config.toml
num_hidden_layers = 11
hidden_size = 96
num_attention_heads = 3
num_key_value_heads = 3
head_dim = 32
intermediate_size = 576
vocab_size = 8192
hidden_act = "gelu"
norm = "layernorm"
norm_place = "pre"
norm_eps = 1e-06
positions = "learned"
qk_norm = false
attn_scale = 0.177
bias = "none"
tie_word_embeddings = true
parallel_block = false
init = "normal"
init_std_qkv = 0.051
init_std_o = 0.0109
init_std_up = 0.051
init_std_down = 0.0109
optimizer = "muon_variant"
learning_rate = 0.00894
lr_mult_o = 3.0
beta1 = 0.95
lr_head = 0.0107
max_grad_norm = 2.0
warmup_steps = 200
schedule = "wsd"
decay_fraction = 0.724
decay_shape = "linear"
final_lr_fraction = 0.0
batch_tokens = 32768
max_seq_len = 256
doc_mask = true
train_tokens = 159800000
max_steps = 4877
dataset = "wikipedia_en"
Each number is 500 + 25 x the weight over its row's rms, rounded and kept within 0 to 999. Layers, rows and columns count from 0. Numbers have three digits each. The size before them is the row's rms in percent of the matrix's.

# up: layer 2 MLP up, 576x96, rms 0.342, rows 139-207, columns 0-95
# down: layer 2 MLP down (transposed), 576x96, rms 0.127, rows 139-207, columns 0-95
up139 098:486491487495484531502497514486518502494497485480492526521455473501525475510500551512517532519503478474508511428527510496499474507553496462511476541528488478532518489536527523531515509549441541507487450477507537496545474496493508473473515521472492503481507465478489530488490467475449505503
down139 096:485492507526521474503508520526484536526548482520509470492521494472469452483468513471502546456482487489488504508494497459527574514510536497490476515546515509499508516479541510525495482495485462478446475481515472558451490489499480514505527481503506515477494553499493540495474498514475512477
up140 104:556466495474459459509492486499535517452525493524483491513533493502496502505475463514522503482514502513527466513504462492486515504534506501479476507552501542527552486520504485502501471479540469456501532509454459487514466526524505513526463531547484491495488478452534504515485494494534533485
down140 106:520506477540510546520494542490486510497472490471520520487519492467508490508495507492486511480468441489451525483485476481528466514528487511511497499460478474510489487500523465517505475526559533525471477544539527496532506475457475447543464531485544490471478508488522494507511508510498519537
up141 088:499499541535523506535517470499500529469498510478518489490491477461519465485456479508492483448514486520511460525481517477499561548486560496525528497472519540519516460479519476522533524470468514508491512528491523503464502508487518517518500490467519499462502503469493492453440496500487525524
down141 097:499535456503489523499488508486515515535502511525497507457491432499482516484483484496553495508487513518491491476493493517441506447493506513531489506537521476519501472491497536472460469543477491507473452507531538470511504565508525537516490481533479534492533510516478489519521451486496501522
up142 120:505511552493490464480538510486493494559466506504493520505505449509489516483485480517498468495443547481480514483492508501498528551479502515488475519480517527537486466513474514486479497481522522468554512528499503526504483472503508484527502499431514525480511498531493542527472473548469477531
down142 128:486501524484512510528503477472441450524527506492521499509510479490495544523445532506490470513489496461498467473499498519501476491488465485491508519515523491497529475533477519498477482521530522510464484537521503510577524512509520502520498486522512513513468500516481471477441537547480452541
up143 100:520474555485544501495480483490514506524459473463462503481539508496492523475464495535526508464536511476495495515475505510519473464449495530480522508463497512517490495520469516515492480476488543505535517493516533523473549467513487537510555490454483508501525484501507483502540461511536469522
down143 094:488433464488497491420496499530514483481482508487455517501503464498469502521484512477491520530472523498502499481525502535508489542493526523481506494537492546520490451512508480505498488501533463544536511501480481496527513480531467523494468510521499548467541451502472500501525485546495498512
up144 096:519502513464488575490486463493471514464507540495512449554526481497469491536499513440498506512489497522512464501490462493473485493527551475535543503487503502499491517458558501513517503501475530454526545506502506533507485454513506508473502496526492524513479463507521490497517480499506486512
down144 093:534489470489517474486529522531474561514507494520481529475498482524457550477477486484501524512489513505449502481482566491469511472503476520468475494480490490505483508473493498531475493469535468512513491467521460519469510472449480492531487523481559518495516500525501541527519527491509540506
up145 113:494474494472480490458477537496502523501495489499520467451450527522533515503517527523542501455491499534487492484514505529510523490484515498475512512497550511474493544507454511546494448495436542526534511493487542482516531513520517476482509467459515463498484459477515502517483514494511490526
down145 106:481470471466514498497489468491482483487461475509473473491502552510509549529489512479526558479520472485467544522504505459481489492513478532489488469495494505470517509505493502498536502553496452517522495525478460527532556510521524502512557484510466485523519475461513518475483512533509503466
up146 115:479476479500494495487497488494485514471482509516497521456483487535513506541495478520519532503549511508518531470492530514497534534496466489477481487545475522522496500542510454474462498546503493511488515493457444456459507529503534519475526504493463482560489470486461509547504471487511516530
down146 126:505453510505521512518516467495525495539470498500520531501452529532506494473520490515494479517540542476490496492524491548535508578518480529477512468515488511481521459535471501492523478462520466507505471499470447551463502491478475478529520543497477466516508493507493464499494508489513486494
up147 098:510492492503520512476522458477516494525455485522504479475483540526521523446536522516489504475487467509464487519470572468506509522514483489503502547568486499498456518489460494527520477501498489515496489476468456486503512483509530501436499495518469506496479490484503529544521511532525518482
down147 095:491515522484511504494446509486466510526474494485523467485520553502522498486474490553470515539515454477495505472487489464496506504504548517458522481509514509515503535507489484458506463470444492521495521484517502553526518521557511549479508523529473481531481485502493517509471466476520516467
up148 100:508515491511506503519498499504552477572507518516524521485535502445513481476507480537527471469505491518507485555488536509509501489500477515499528500544488520491489495475500507493468495486559499451460464477519499497517489455468454489502491523517472497462527478539459494555487528493492487490
down148 096:477513471489502502514482526485502535520494502501495480517486509459501490501496464478462500540507457504499531482535553480503476533478482520518487509515542552454496523453564492494521533509468484508460472454482542492508532480484513513514486517483534488480499459498485500503489481558543481479
up149 105:482471518481456508493543477549489463490503506487489508475499495551518538522534508492458502505570450509520535519507509515516514491497486495505483479492541491506525519496499530501485490520482519504465490514473466505465494495489510458485517524510511499529537500461442519501417467523517500493
down149 099:490513523496510479494504580506494495511461504467503517488511528470484530482539534504470437542507515504510457528490524543481482461496479458512487490500522513516493520463499509489486505502500511490535498464481490554502512467473493468511470487493555493450492552499504474509513521515477494544
up150 108:487476506466539544513542494490500508485530553498484517469485501504465505484517516497501534497500507514484516450515500464511526424466520470460515490489472489514478510531530504500531443526502516508460521482487543513514507517507504460477509528538526514531502465475501507464521450526485484519
down150 101:499463488481523523513507464558481475502522516506451517521542482540479483499512512487505476517483499483474510470510514471495525504566499513536458500504470480521462461512512500528498523507492491501519538479503489519534469490448461494526514496499512514512488553432487502510455536489498497538
up151 090:503494470493451520471555533493535490465472491471500514479471557522507519544492503502528477505451500500526498526527512505463527518507484524466512531487535502506473528501517496490490549464474492502542468493497502455524483495537476532473505498540470485510472503480563494477504505489526472496
down151 091:491500481510504508509491498520457528472521524537484526493532567513479457535551546515490496473510529539487504443545524505519518491484520500496536503501501494514546470486454520481536468488503475486497480513472483473499468506540526494507508515468476513507462457458484505507489474532493496528
up152 103:504473446505511456467519491481490527483491496525445501507488493490515525495485467525502480487484455487507530477485496504495510491536484514509520553528481531490482503491479537506522506500548565496473525521534508491517521466464511459513531467506521515507501497478521516568465542482500462467
down152 114:470521528501490532543501520507497475460548519461514536491462508523490489501528502484489523491518573487468455507469528511483482463484480510449491468488501514514505519517500483465480471494445492504476550524486477518509539509485467524524527502503505499509503467535482512457497511538503544490
up153 097:495490478494480495502486516488482514507501478532493477474548514493487492481488495500526488549515563480523558482489505516462481488457488513451469496525502518474510517540504527541464505505537458458501522514517445511479519502544467481529521528489483493560517475488513488516491494516458478475
down153 112:504498527487488511497523520510559488489487513515471466486477465516500483501497527492457527456517467451476494516487470452500502540517523516534483474517485520500496514515521481432481500515469493515498482512517520531497495490465481537503564530578476513478531501531484517484514477518491484475
up154 095:479514473471471482524467504544451532490488476522509465534491500466491490480512482524517534487549517457525532505495545453494501466476493497510464475457523526538497472528513531490488513503576511473501511491547496498515501478503470516500563506493493463518510507490484509525521496523503506477
down154 096:504506470507497550480508498501534511478490483458508481481455470521526533446490459498470459466500511542487532470487469522516543453474520485521534524485477518505454534514529486480514515519461533475506492506497552522502502499540535477463487508512498506494504486507505491509471542495528522541
up155 097:457497452514434488481468510492483483528506523496539510521462491467527530504478527481492489513503504484502505519521509496505511464474528515496500476469526505475532480516481536492504496517479560503512474488462522553586475485459505523479503502489521514467493486523521503514484515544455493513
down155 089:517543527470531525481558482512506480524458527482535468482510469507485482483523505516512544471496470452543486536502538472510469496507467484501509493469451509496516519476501509458497444511471522502483460470535480480508514540497480529505494484527484538514474540506486504489525479525513490485
up156 088:529507510467484506491531487528501484503497503485476534498508520462520516464461487473518479473491492489502547491500489508473483447506477495523546460501525487521526533542465492534520492526516483492501505541476442479489522541481479510492492512513472483431476542470522513497556489492505536467
down156 085:525473499489498449499486494494492505455525500476519459530498524510507450523461514478481509535506489473473499523534492462530472556497525535450477504517535494482503482534471522473479528501477500514554509550475511510557503496508493489478463513515554518521512485497519458495491492507513469494
up157 113:492503483528495536478498505454544474464510500555532507487485465465535474476516550513498491530498494527476485455500513560513507471473522450454479547532515531499528500484473515528487483482493486501515520503505457503493496537463507494490507485533484510487498505487542492476514547472504469477
down157 122:533540525522486484526463473535521486507482491479505481460520481517493477467505536486469507511498445475508489467498518479495461473542508537568502506487491518475519528490526455499540519494522492521526501489499531504505522494475496535471541477483461488470504493515527473468476537558501476493
up158 100:442502509483508521480495498495444472489518509523490483523513505520493478480503531541474467551495483541487503497504510486516515527487528455517483483522490505481488496528492543543499473496467490524514559502466498499509508465493505471477503466451486533511449473526477499526507530516554449522
down158 103:514514468535509514508485489487545526537476480511478521555495522522521443473455507483514514461482514485522503510491517448527513481504462533468488504457491481512451486491515505495487522474462494485507474501562520538529490516491512526495524497542520469452544489519500504478520510499459497510
up159 104:488503468510500467483531518526516533499536500518490551520498502509512567464453505469481491477498477485555534498496494497529505470474534524510503530484501485469488540506521513506476526496478519478491522513433501461514493505514495513499496475505443539465473528487508496503551488536481463469
down159 104:515497495478515509479525450468482548489520484490492496513498528473566481483470488458490526521488528490525474476492484505501517550506474462451503511504492557519538479513478484546532521498481474454496460488493512490525541510510485467459521476493501525492526531513527468498493498545514493530
up160 098:512442452516481514486514496500457488473473513513431541531465510498534476525520537512485530546509511526510487490517511548528525477478487480476507477528500491491490532530469513530503504514505508498484503529498513484541483482505485506432494505509496472438527481497489530466483489486535518477
down160 094:512501525498490431535491492515501507506479542502521559450523514480484480484489544494515494493545514480519511486473471509514464446520528523499511495536496463479535501506506512459490499511510514473523485520454485561461513486501534480514491486533499464511512486507544472500518508500452467479
up161 082:492508516520522504512493492499487475530442511484498505502540532488502511478497485506483507524458474462514563505472517496508529517478481524453498531504510491543458477474441496513508535552493518524473465485470505503453475483509524440524492523522527473501498509504538478537490501486535471528
down161 077:500508520498518436554489523504488459515509465517486498523491530504534548497459502496485450491523473493494513508529548513542503501496497519449458479494518504491502500491521518480525504455464486502503529479491472519448504490556496511543476454487524507546533520516516486487480473484509512481
up162 093:518526524502493499504555520472517493508532502500521483511513490512515501531483472486499430448532506482476509516482510478466437506496525499502449491505475566524526481497504540489518501471475547500491556448500544497541473528505488477468465482490528504523495487490492486506514506505487505519
down162 086:516503520560507528530514522524466517548475527499431522459492497555503515503489472487518486520435486515503458473502494502522502495519497533513523474484541463514487446469499510500482494506493509497507510470512458470461541452489488536504521476496501507496501513524496505511472525476535524507
up163 100:536566505487489498451517526542491478467516498464541513509511499481437527489498545480468488485546490493505473467505478492492532536479521510491508516468499487538515510496507524516474464475471469541489532465524500511482448522517501486455507490484508493530505487474538514516551499498502499509
down163 099:485495514471530536501500464502529485548475519477464538503519492473422484479492504509503494526491479494485534499487499504515526485500463499483497517530483494525539481519536525498521526491515463528471505494505497466505471495494534515472490514469536510454437585493523503513480472486496510523
up164 102:482486481455507495519478487505508451502494488545541511523524514486474528497489569542499494522476537489522494490500431486499504477472528524515496496494486465509511495530522491506527467527528467476515532477528478501458470546525472482478506481504563489502477487498467482518529498463477504528
down164 111:524536528516523492492473474471501490525505519519500472470527445487469439486517494486489499480523500520471496544509565489481485517542505501519508518511540533508493511461469471494475488499542467499492470470496507510547516499494512530543514536507475520474545469496474511514456515461499517465
up165 090:469500445476471516526512508529474482517491524472471492476518506474509496519529478517501494470472464516459528513475532504451526509555503506492507465493508486536481516454471511477528528480488508512541485496507461496547538511528502536529479512488520520494510476475486539513457546514452513483
down165 087:487523537517467510496473501534543472475474506462545499496467498486504517451549515550528537523517511482473496476502500538505504475481486489514494471547488509510464491533479471491466485497529480470468505479511506489483453502486456483506506534507508520539543537486475527465492469460519522491
up166 098:485495490511510515529481484467502538577509555506522469501496534507483533512500472527552485475468504537480495519541501496457515489460503536501512492474486473486525515493463500482487530454491534475517459525476471468511498483514461510510518507498506528480452467494471493449509484519512507521
down166 097:507534520513487487484522512515493529452510545540470518477519511538495506470517498511476517480453499551513503467485503530541504514513500508501508461462495493474513458463522487506464502536474527507488528466466521561497516492548483464495482485452515508500491474473555515539474489495485482490
up167 098:533468504537450499494521525486523503507459509490516520542502466529497499502479472481489498454534520496481486541470481525514528540498532461517513482483483541558457523484471529503509472507475502505482515495491509479498474499509497478484479450504460436526491497543531544497485506496479528522
down167 095:490483507474534524505516487482467493483537479545573474495485475483499476480568530517538466508459451471480489516495487512498494538518474499461532480524497471481537476507511490495537484521471496516476505454510489519523529499492532515478533526503515525449506516486460481512503489475518512484
up168 088:529525497532465507434542457494501485524471518492496500532529495503523504527506534518522443466464505531510498537491540514490518511495460481523529532484503506501447513507520490541480470471495499484512489531504475500510503531471508471553497472477463487469474502532528496454523490473480511507
down168 085:481496518505489536519519496509490513444530519524498479486491535482485473553497490479455502472522472498506536532467506514501454525524454530504486502526465447479529481457480534512498485510511499495500501497501515474497492486489475471527492527494518544508477472540455508464471536511562527529
up169 103:529473495500535504497499519497546458537491524471527490466477520500481465472492529505475528507493467469479496501497519518479487489552559455517468489522475552488482518557516504543481528518493498487468485510488510495538477544499492510431530457508485512500478491509512486504467507523476493493
down169 096:531459476524531496496512525477500553511486499469502440478504504499497532523524524487470479473489437478474470467496470458483499456481527515537521483505519508462463533512492481498539492502504506511523515549492538499489483481540504530511495535502484495494491507515497513497458522574493512520
up170 110:528478491495502453486421480508523463524506478511486469480518536498525521481517504525541528508500495478499516518490492516483491440479520522460482506481538529450476506527438522511502504503481484465494528487500505544490526522501503504553489475481503466511535495504542520527513506507528493455
down170 120:452449468542539539473498507501516513461513475507458475518469521469457478505488515466534478503480445537477490469548520465509543506516502494471511480544512524469475498537540513515515511501483519504510499549482490553524505493528501498496495489504519513498520506465491476487477529493524496490
up171 088:463555539509514513524483486456523482532471540498456537490538475473496516487491516533472522498473549508492469536455529489475533515521445464504530494514479503532485456468553513505489482499531475487474523468487495536506511490490494500500492503494487497494497535493470507501512457501482479535
down171 087:518501457498463456492488490517510504487536474517533534498433461469480507487496475488483490542472487525498500482524505492499484458491502535469475537532530521509471533520495528491551534519439524468502513533505506502519458493512509510475516538493515506469525454518486483510457511529508497526
up172 115:489510502524488512521501562543472475515505548499487470584468492511467510496488543480541492464496463538484527512500496522471501484451506477471483499479495479481506502530495510500500512460499476505475526476529512503485494503506503513528496495465494554530475454506522546491522453476517501513
down172 106:527462500468535470487485481521524490534479495540503483551480479498508501467503512528509498499544519520496552529504484474527536498468545504503528490474528495506516475526487519456476509495533515495473485499485503471451465526480464512518465464501542496516443446517491517521486505529523472517
up173 100:494492493493509488500469481528507484532462496542464508465474544522506516481484500502488482472488522586469528550482500542535519509497539512514509502506507501502510487470488512508517497536504492506513512532442477500484521502450473497503500497541480486462467457460522499516511513549498460534
down173 092:510502494516500509492461434480491506479488471515506452519496569491490532494512538476548534511501469506519486492506485442479473505452482518503474480510517533469478480520491525495471464515486486489487509513547477551547527508527506487496521505485499478517517476510529497485474503568498478506
up174 103:487478470522525543496467505482504511520488520473490515474488513501480455536468480472521483467558483547473481503511501518504497508498528499515537497543507515529495540516486499514487530490487500484450538471454492524498467484479525522508501454531538484464486455527532468526516550482522510474
down174 090:506498477494510493532514471548539490474472480451469503486541465473508563533502529534493512492507513492475490483554463484502457491482490523492509516498484520480531504520481478502521485520468540509542527480507538516532463519504520510491498502498458514514492564512518479486491487481449455501
up175 097:519518451511491488506490524478489505525456511498507504510475475562529536520525487516544466497531479465503525513492478505501484479502490553535524484508483477497488537499498496507463514454492514475509463467485448476532514481468473542489489460512524527461531483515520526503515468501465550479
down175 085:538514537487480500537461493474509527484471538509520515501511510483480489470506509464491520449509468496507500540507497481504498503494477505493523544487510500535505470504493473486496491530498478456500482500520532526588525558518507505445517515439475482478496528470484468510516481535476488517
up176 104:501480551489490483521479540503487487517515515504503497502474463524518555520444498461480519463472524497526500548531508499483448470518527489508517500501505505509462521516488539505509495497480491471466538469510484524471492502460480535533507528494508442457466515505478504566481513480487520497
down176 104:495529477486498521442506501508520502496501498476487530475536540537492446505524459504483502504504506508450514436498517523490519532473491503500520539479520483490503521461478467521517566494513488508525467494475494551511521526500550473504484469473496525515464534468526502482487511503498459467
up177 093:494468476516467488503480440449485466499481513502503534537516490473513496483517504504507521538482514495488517517497499552512511435515482526469492488449502511487459529477505512489476528492506538500535550535519470478494511501506492546477508477532483446489479503519512473498500538538520533536
down177 095:510470535490490469467518489498512494500500428574525506524524507520517495493525514482476526493512511459529473479485517512499493540532503459489502513495466515484475490512444481499508520510507453528498518539487526470522486501483501529514444494521501548543494494481469515500508499525435496518
up178 112:473530493510488544506462479482480479478486484495489528488485523496506496519489503505501536479493504483550490519530463488498487450492469497473485483502498474522477515473472488522502503480527521522464524510590485553473500481493485516514532473556566522503469524473519492495501512443511519511
down178 111:528563496531492487494446486484517523477535476505518472508495481525525499482507488491462510513551522530484490457483516514501482501460450510489512528477468473492499453509520519446503531501472556481468491549490472474527480532517494529511530536500485504551503500523494487499505515536503499476
up179 085:474515449500486455517473518541510505534503505539448532466523489501514543475475520521512508528492503498470513510506500526508501490486532510492509457448478483502539471485463491484556477563504494453512485549476479468501486470486499517489518507520499511462511470519539528494495521502476504469
down179 083:519488508438539511477504509496513494441510506519505470495518535478527506526499479478500508506529491494509470496488522478498540511535493492499496489505513569472480505465497457521442512488481469515477559504484468503505498494507453488509498484540506498475514523515460506535549502490507557449
up180 101:505518497495500484508467492488521504548500560481535529516483520499496459450469526493497490473510529524510501475459510543490526505488508507496532480516517481494501531467501521498527495468495429517486503525520511523506495496480497488457509499515487509466450506438444503515490500483560530542
down180 092:510525510482530489505497477515508488503503493519527512445514477479527515502542503491508498527529480535472498529539502535483457520484509503463507481500490503494505493465474475555484525506446577484537482516541509468517495482514480455466494496503529475522476494522501503474441519469544472496
up181 102:495504479508488539500498494484519479515508464494524504474501521504515506442520567506486477488536482484480535499491452509544488494495512490499505496487501474494494530494492498505488539460449520530561505502537519504469548523498461472492500476476488509481471510483517495512512492505560413488
down181 102:487466468493585526475492500518507509532475463474492446485553482473503490501542516480500474487497487552513530507511474515496496509499494523508478516492519496498499518479521458524548539462461510558469473516507498485507517482492500503500495506496508480453486536501488467472490506560514523512
up182 099:525495507512516484545506470476490526516468533442476511524514514508505504513499477499499505545492497517482462517513488452530494521456516487480514503521497505501509477508474497473533548458525477503481526497536449492475479482475478519484521540517465464498530447499532564507527490536496463521
down182 095:506503501468466471474475491502492521507489519491509512470482530524468453513502518474503498501502523502486526518468536453487504481464547546499474504535496474496460452511533539456501517523512470513439518516501529482494518509492558502484504496500470501521459535479530487541483521509538536472
up183 094:476469470501479523507485524505469511503509467500464504487529513509487491497498474501538480479550488522473540513506506557465474513536531460514516538497525507506508535526500504513508514467534479491524436519526483436496482538459539508490490482460479495514489486491508450494511491537468526531
down183 095:496500476485509520521445493496477508510530488481507511510511510514476476542493484477493549480505487494491529472509523530538489523511459487502489506494549507530459434502501497449472554507485481504533476477523492492540494489473525505493427530495542529508497543510487483491506467508514552490
up184 097:495497508476490508475479495518486483492478506473523488509497527463525481469504490497521473531468518561444472489514467463491470493494551534494511522524474509500532508505451480538521526448505486481536497544506503498472505539466493518510503472473540507479485474500510549532461508558514512498
down184 090:486544538482509477523488475440515531532511473473511492495542508564469487497476499496515537504508519508500504502468539483492497458495497491502523477496542471484506531474510540489500463511497482529487494469505500469507512447498479489517536479458538547525456477548503477493530497496493526532
up185 096:494521451508500502485510483487515481470475469489502540483455479537487510529541502507548513533483495486510555540487495507453480452513451524513500490535540468536511543519504468479501525503471466515483438490489479502509501517504489521472504492494487521517479449475520490476499490497549523503
down185 097:547504512513491511504517470498484471527521496456490524466508515501466456509487443490522489500507504474530487580508552498515474501498444522527515496510522471477501475491497530480496543516527482502506504497515482554497511534528506500483455482477506478543478457503478474495478482554519490501
up186 110:508521502507495486503544482542498469542552496496510484504501485458521508465509476509525467522510543503502530463476518487462529502476525478479517462531505552500496488514506490468454514483522455453506498502525491511445529493505491495496503524507514520477521476538450474554490447516493505483
down186 126:522572528488491486522474501478516484500510519484515554490511467449509478503532532512494500500429486515484550526464478509516495515522489513523524499500489502465515509506501500488516483510511471462477476487491487519477561503537513511479525502549461511489512506497517474476525514487470511425
up187 103:514491510483502485487492502489483474524486524484547556515473507504525547515497525530470567534541480453464462482526469516471511511514509503481488524532505473439506511507502483491504505495545491492474517464529516479450505492475501491466461503512475465537535502511488540498495485495517506458
down187 111:541509486466521476549445440485529447508490453489511524496499516508502506505492479516521556508520514449497521495482512534502481516485468477496493505505513508460535494523464526507504505523442477510510472509516507508475518490502476487514479463494498493500516549522484545478536515544459521484
up188 098:498500481536512492504506469476452476518511478572511495540514480530521492490524516511456465519453509492501515551512464503461513488501479522544492515511467492527444496483497508493503535556473492492488475493506473503489491496487478510500507502506509482446506441506504515520545553482525481516
down188 101:471462483468519444504514492506532512479514481508474496486519522535455473464495526500501465495474516497508485518509541492532513468526506462500473522554500505468472531454519538557511501469498488493509500502497481507498524458489513478493501520462517537494521503467499560494448517550493517499
up189 107:521519488519515485489537510474494501454509453480558498484472514449478483502477468488495508511524568422521503489576485454471505490528492512507499519477502491505496493477509495507501488542506477454488497537538496542522486529512498528538522510475493509487467509517487526490514501510488496490
down189 110:522502453498469537509469454493482522527473574537481520529544511543513540490533486484489505494483465510544492512468504510509509505486489489521488492440519505520481484510473525459459506482485508558501486475465506471496533486523505492490489467521510483528493470511475462536505480494499531495
up190 100:489497556499502503513477412479464482481483484475502461546486468463512467479491503538474500528473524523491534527516481514446515501518496517521465516515515531469509496477476474563493484456515525528486484499497481516491482510480520485488548501533487513511488539522498510503547498520491503498
down190 104:518486507516544499505501519529531537451483543535501525494484521518470510498568452523521546506544519489543480507486505498521522472507475473460518501496517477495483501485467479473485513516472524478484485489511471493480506516498479478533508494464563497483492461461491469510514500495453481547
up191 100:458464485476482483486536518496522495475480511482488505477498478479449537487504540484489474530500493468514536471521494484510543475530477543477469507465547470517550570550498516454493514494496468498477467498511483532545508528476497517517516480501485514480483534469514528498501494507509514491
down191 098:516522490536495482500477534529513517518455518501484516496522514497456485494517492499465519523512489457516457494542498534484511494504490493513507536483447532560497517462465493466513529524497483457516431521473489526494510475494472503485474477467533566512474493535478517497523503501532498520
up192 094:546509468547493533504473456496508534489516530505480496498523526518483544487510512573544464506523472495502515496507486492479500536479507474491506470513487481506427494500494478493463518453542477503537496536490501523502510489469468491477457497466522521500471531459492499495521534485496529503
down192 092:451518501525511531495509457488520519491505544498515481480496493530485469490499477477529483439530533483500528479531509473485502533470484528451442493511520503499488512534523501470513468489520505491469486473484517503507539535515473489513498491469516491461482563532509486549509480480531481549
up193 091:491497510500526511532495452514523526482488523514519478527490501515505546476494458493501494458548496501553475492500464499514539517471471456496515507473527525475510472488496513497494465516471545466445529514478493518461539556541525481471529501474478516520503479500515508512509541509462495525
down193 086:506475518476481521511546506487431488524509520494514493485450513516489537529543497506534496520449462520490499544478513531455457496530497495530482465525481489500530506524486493467496481523528453542504527466505499482504535511500514478501521482487519517500492481475518463511452467487530546502
up194 111:517476485507496496531500445472485539487455540495533507553510519517501509496468540488529529526497505487518434499486490500482488485515555473441457529492491451466538499476481513487497496495513484443517500495537492525486525523497530530476492489497492513515480475508539515535522490485507523491
down194 113:533523512472485509519508472509522514477484504490503530501489509536498509473498478513481551470518483507509510521527489556551476472490531450466494470442498480477518520468464533529448494525450479473503511506526521504503502501499465531505476463494528533470453485514525482525514527538514512485
up195 094:507506510469521540500462527473493438475479485533497506500496527507492489459480546510496504521479486481479521495512478548507494470466504489508524489493531449477488498493543556506494495485479498523463497486557517489539524513450494486465518497445506464496496501562534494537506490494522511489
down195 099:509517487518500542538522478488503501455520454510485473498442477504519487490508513529492541505491496453509528483463483522500465493488520503437517518500490480494500562473508514553540524504518549466502490488514490482513510491510494487503489524509503477581502479472515505455510529482520470487
up196 097:518476484467520463525512530463478451503534459510515489510488507475486555510505480487534459513465518531480503501471504477476524461494533503475501553513545488484475521498504446520529486488484487461517468504506500531512510504488520480544528521508512504511474504521484500511544463449492550504
down196 104:470443516473491475509532523482490512481527515529469473481512553535514499451484508533534486478527516510511520497473540514514473542496481502515525524508459462518503487525519491512490431468497515499493492533488458496535517471467494488462520475499479486485496494436490478529521525523528497496
up197 105:464515466533500484484509498489457540531496457506441489497461501486486494487502439446518501469532510486492501538472543514475536486501540528510449482504484539507487531493487486476488540509477557515528526498503524500528531463494474476515495498501501500476519518481502491509520520489523469538
down197 085:471514493533526509547501464500494475525502501493492482518531505500491494484525537526463503515488482473509555465507498496486507460479512464550519442499510524444514532478520501527497489486502474515494502501485497505495516469572474454475510533548537537471482460496503522491486492475520518533
up198 095:509503530485511496472521487480512481519494497511535506508529518475514482489486519516514496484478548519512505533476443501552539508515472561509529482462471511536458531464473496485517467485479509526490474489508570495530479534480472467517487472514510486505506496464480490461532542484465494525
down198 095:533509529457545516465497434475508477521471487506503533530501474483494483502514542487545450518532476512527521534488490532491520477512469512500506499494513496490494499450486489515486530512486480491478498493537471471539486525513543484508414507517535501492514482531488511510479507509476528466
up199 088:536500455492522460442533527494450514515477529485485478462485523513501510498503497539490499492520503542527524440558488486489510487501464520485514515474514533517504500523484461470489529483510505490494518463498480496472513503533534492483494496562523499486531462527490545464500490473516513537
down199 088:506465486537525514516493501571527539473566534468510497480457493502484484512476492472468490547529494476479501506494520515501535499505474527513497530500501527491501480483500500495473510462470493508503462489514521484546486511523514464502471547478473500468498506491436468471518519531538518527
up200 095:499540490530519505494495515515513486496474542489525469535492487541491502503474474505510505469443517532518488537478478480495466530445486533540495517514511486583500464492484499494489475467493537521520468501433534520494479497478497492468487498487506478473500525490532524518527493513522468535
down200 098:524487554447488528514499504502536532525483544494530535513502462480497479465492512511510492471506504478538510490464511521517510468468495502481500502515520498513501537506499451468501495496518458488484501468512517471505486494489523534512572526499503472456528498526487488479490438518446545522
up201 085:451525491490484502478457463502461488561486507502480469505501526477488570502476519493486558495529477494502509510527534465528491474522524548472501505531478485497471502488495518529484496528492537485495549515512509496510518479474479496472516511456458462542496516494502489492498512537500452530
down201 092:490466522487495514488513468497493535460546475507508483492523481513513469478465472518458515477467504527484519457474483516499518496511499524488459525524485496506526489491468524502503582533512461524489512497513537512500477493552525474483499517494501514505527516499520510543515535414489517477
up202 095:500507523533510508453474499540480528545491512495486471514495549544478491468491499439512470519507486507541515518469481521529526444486530511506516516471518451508456501490482542510509499551496510494492477473483513482508510476474513486481525495503454513518469483487511519510561479455527502508
down202 087:521518537519521506526462535468507492528551499552549498502498521491517515498543497499526473492519467534513494505518493538475476522476474462492521485485515495488491482519526487485467461479488497483460549509481494498515507508499479484513476452474496511495479489498465463537447509504502472579
up203 098:511510479501530516498462472562482534500468484487528507498535447515500504489506503541430505497494452523486486476537516507501515492478516535488491514533500505513499474460499466521488536525494476499491516494513477522484444471484490506500463504467517478557522524515561505505474476536468503500
down203 101:468499481518517462508486495506511433517534515506544515473509515485531498483452476530536536481489514493478466522490501516461515483542520518513487495491483538503559477508515548494495453471496481491514577475465512450498508542487490520477500493493482501473521473525528515489505505474501503493
up204 102:457487509509500499516496503529454488519511498474519503467496477513501468475496483468532490474508463453530459504495505478477487531525549540485477483481510553507462481518485473472500540508499536513534562522514506497540512479488473475494506557477518508554473500489459515529467507491517504513
down204 104:482479537498499476525538500491516545521473462519518462467537524496510493524481464495527500485482499493500453494495468531498540498525529497475467455484490444492520526505468480503493478494549494489494475508488534504512459480501469531477551511533489522493500481563513522478532467544511514505
up205 108:488508513496510512492497537498491508489485485502524515467541494459495501492496426505512502544524544508538457489467487487502502480548502485480489500541511517529548475511514510522471506492463476498481478537486531495445517477508478473512509516526539493502524494453473503511523431524474548502
down205 125:531501554516513527500514504523440472548490525462471486517482479509456485514450426552493500528507482535536512502481496514493490502520497473532496503485510492498521490493479545487484554489525511502474509490508483489546526462497524483523472497460525486482461500477510510492463524521514522490
up206 101:487501517477508511473483509495509501478487484494471524489509544510481470486459487467475517476510493500512505565492497479502500471475476510442547488517506538492510497539495481510419489500536534510469523504534538473511552542458516488482532513493494507526519482478515491546483466485530494469
down206 096:477540522497537489511521508537472462488508500497482473475489474531463480503507517507474454535511507433498438502473494526473488490517508484495498508528506494513537513507528462517497533495506511529500499451490475533512537500495460505514545519490547520482524447471526557495477497523484489485
up207 080:462536465481499534495472513501488472473472498499437498501485490501492509526470481515483535514489536527525519477515544475527518515457520485483510532504536509531478552500495497553511480431518501469512505499509462479475475493557484511503524544538475494471505477474478501513495510472526510485
down207 083:477475499481507510440503491474522490531508469512492489536450503520521487478510502495510506472505483533535525531529515538507485485522499539524502537475530516460505515484482515440561478489500500476488497560537491484484488517475522545515493491492501514463466452521499476537465521463496521503